{
  "n_head": 2,
  "norm_eps": 1e-06,
  "tie_embeddings": false,
  "parallel_block": false,
  "beta1": 0.95,
  "decay_shape": "linear"
}
Each number is 500 + 50 x the weight over the matrix's rms, rounded and kept within 0 to 999. Layers, rows and columns count from 0. Numbers have three digits each.

# layer 7 MLP up, 512x160, rms 0.15, rows 299-310, columns 80-159
562543467467487512435494441419481552504476478530503541554491458415489527523511508514486448431540536451484473537526491467573500542504441482396547550518481525426528441503538486360597421522528510503445519413513473434438524525487520483525508407
481562553538490434464458416543488564437476519501497513511528481542446494501561565478445550470525506579464481556519537458411534498520500466523536587499482465438477546473450420423496486413445495567575417384509465416533419476477537516531425461
561465480435592496542578525494509483544464442531504586483557493490532433431418487577526488528562565562465582470558508409460492440383553467434574464552561491442554500504524526502568452547451492561429390554443497477544438575484514483560425572
414524538504411588509491454565487635476478442493479516538542464549455624452503473500447518484445473467518439485436476524511490496415538563445558445524488452479472450510497515514512488422525625520580495555419429516525475401526531609427508493
518499489450559582530486513500562465539455473522536502482454488533476491426509529486513535517522429583540507486445536503492481438475468511529506545519491490523520428466509473475527530430385500548554380530440474634489423646580477529509569449
463553501476490571439448470560484520474402561461479470412489517558507419566468556501473497426463396534480505544504488456537445450456421450381492449451550521444547626421502402467445500565438586412469523468558462498572522478483563486540511479
547527555504509508528512570522556554420549489499502428483517483533531522473512525469423425500468501579476527585427481447601451478588525539502497518471477468493542424504479461452507436541526526521461587428445479485347552566511547423557514547
544576505407387535422468569529493481483527433528634504473504450454515572470465499609491573478538488518457617507441470433452442551517511451436502476516469491474547440495520459581494395412512573474545561490485490507513510438528478526584484419
449478428506448532505480434410544551471550471462414398459486509520503558567464539465573472585443563478447509511518532479484557566526473545520577514485485453448376560493517514481470513558503623516536467454483406439527407524501547466436542486
466504505400481507463465487586531525459475456501559549514548536565482527453490540492487529518496440517531541411512636503566526566518577411548505422451513517515552614446508473487565421480639449457545458554513558514519566537480459411437538478
502399430485529505448487518686581408537494537504505453512540589599494510457519455525596537560559533473486527455629532552481455555537445522559476623481475508459495372497556616555509530485500447493388473619443519500483430490426424462614536508
536523540462530525460426466446351558464571519448488530547514548552435589509561474460486434481553461504534574574513486603495530464544522526586539492494528617444540466491479535577474484508469543624386462407544607473510492477491467623469457541
# layer 7 MLP down (transposed), 512x160, rms 0.043, rows 299-310, columns 80-159
515580446473554557437427494537543520504476454477423407533509475490472578585517510534531608468538502434488429576528504540411520569434521436434409577384493449418474541538540498474564522519573537477497438491427416535487448540485513508485505490
517485563501449512582549477511499541460536519568464478543536458529491489573474580494531554442535586539484489548515512497546467488434519501565493387444511465466606509524544554516436529523503469468486480447390531558479540508472499561474515579
426543531505495476571630505545509523509440522431443553512415521531428416453590511514522543499544499557447526544550580532565453428504513454524471476484557551488553605464562589520558471533510534513498500521470444423613483593468462493479436608
501499508486457536443483465492472512472564458505432514551493474424437445576547521491458449530507492480412539547526405479517519521469369524501525520472506507552451440514535481498494455439486454492481516436484479458577520515499442511489507451
542520447528477576589455483398578568415399419545501410477465378579517510431509499525446478592576485440468529688602475408404559488522631449418535447585472522588581466544517513550521573548546575455569443469557345601564526480570625531548633474
464515514438492434433496551418545553485479542382477540559503517466495535553346514576411483568462518507413558446488422514410544480360472476626536516388444417550439575513436466597471490468514417559446445477460504587490469531500571482449542500
461454516476525519499517453557473418509521470473534489486506465564489530499479456412495551516475451491540476550466431494500555483600493498477520554548500517480510574439506430477496494412560510552523509579526539525508532476494507493496461551
530520524506432592456526517493499476482465591445488534496412453507481529413443615506512538480533412530611636505528517486507551493424430469511474494494431483437489490507406464570360400503471569495507618509570425505547517503537463584545491514
445524538509503474529480459539522491514557529411421546540450551460473519562417400578556568525485584509545506610547470467556585558472485533539425558553508478548448468454444532467551472505566391486470531434517496472454459495406513500488415508
529528498467432396560505498526565484482444462557434569443461515517380488589478465520451529452498488599558509510464571569435546496480494434550492483489517465526413446548409411503477478444498511405574456542405569505445505507485426489499443554
548403392527448581488454520584566491596505625587388456513507455490519572457571454473567579504534454576443534515579484639628377541508529457507513585531566449431442493525488457437547539480540450564510465524479501420619553484545498440560492536
499514512481531433484473458507522511492573544565473480519491532463478548490509596494537485477456489487483564508531542548537527467504549432551520511453529535510510534536510524520546470484507539455493488515637574437520550451414501573473561453
# layer 7 MLP gate, 512x160, rms 0.141, rows 300-310, columns 80-159
388503539488479532550541426629418499517539465520536476537455476470475525561411511575474441544574422523479485426479498510530556443551540510501478508460505548500494542570494509621535504506525501492414514439494517530509576550603446498447545553
406570513649481497530393464540527396458519498586561449560427524525441525531595488547553515494468467462477486541430506484542568546595483476536366499488510538552479492452465462508510552402556521535520490478539483509488528354466481517469532459
403495484435484472490569557438666454541441539513533488462494567546582487457473554505576531500547523579502540476494614431503500544470544564588507474462515535481569463640491564533537493485494580473483546514655458561455484502479545534494582422
503514569542564469467467514493569544528513569436576500537541512392505444482486462490452472464591583562538544433470492427464517551505454521513503434523500563499369471530496569415526483509507505550482543476498517598464589554443489493511476460
417531562511548447538500505501441538477421535540513525451466484596438554538521470492464445473564500594528423460658391491632453439549582491486528484527444552510454431513581554526504435503521551505456558459481522447604518507493552560513426569
504578549440458487474552499507573487539554538525475506442525499528474588564455451457428451488556490563556544615497479495513412469531457505532529455471425488509472506400434480446614448502562541482495455491480477538459580503431670482531527475
586520471499481415507565506488435612463459554526563526521395529524520495473416453510557499551487610498473511433529527516482445346442481473484461428491603444515509484466407457564524463483511526471511508531462488573568544549490519478471444474
443547522416495499480442394501555487463583498575499496514478522470524574490503567492518463505427513411525408576568447464467518535601520518509523466568527487425478510476560557501574465535545519497669528533519484627418449445507595461517501525
399516532479522411488499463578465574486545441426568429529495471482401543465593547471554452495438480513616463408522457517495509454528554458515527547470534535468606545552537456449566503384551592558474402560513481526518597440561426479483473485
463548530448480342533438464429447597401439395535515559548557503549534506503412563503432525496485534527466509495419514433483545424450493515429489480431503538408568501427467481576457457518424506590454448413509488509509430509464443522495504405
493462540460514414520528497454518547487493515561517541447524430521638453590427482577479598525458466592488502540562511498524536414507526511502426461448361457460479527490500517504476423548579542522524535554490517516461450500549455371470518548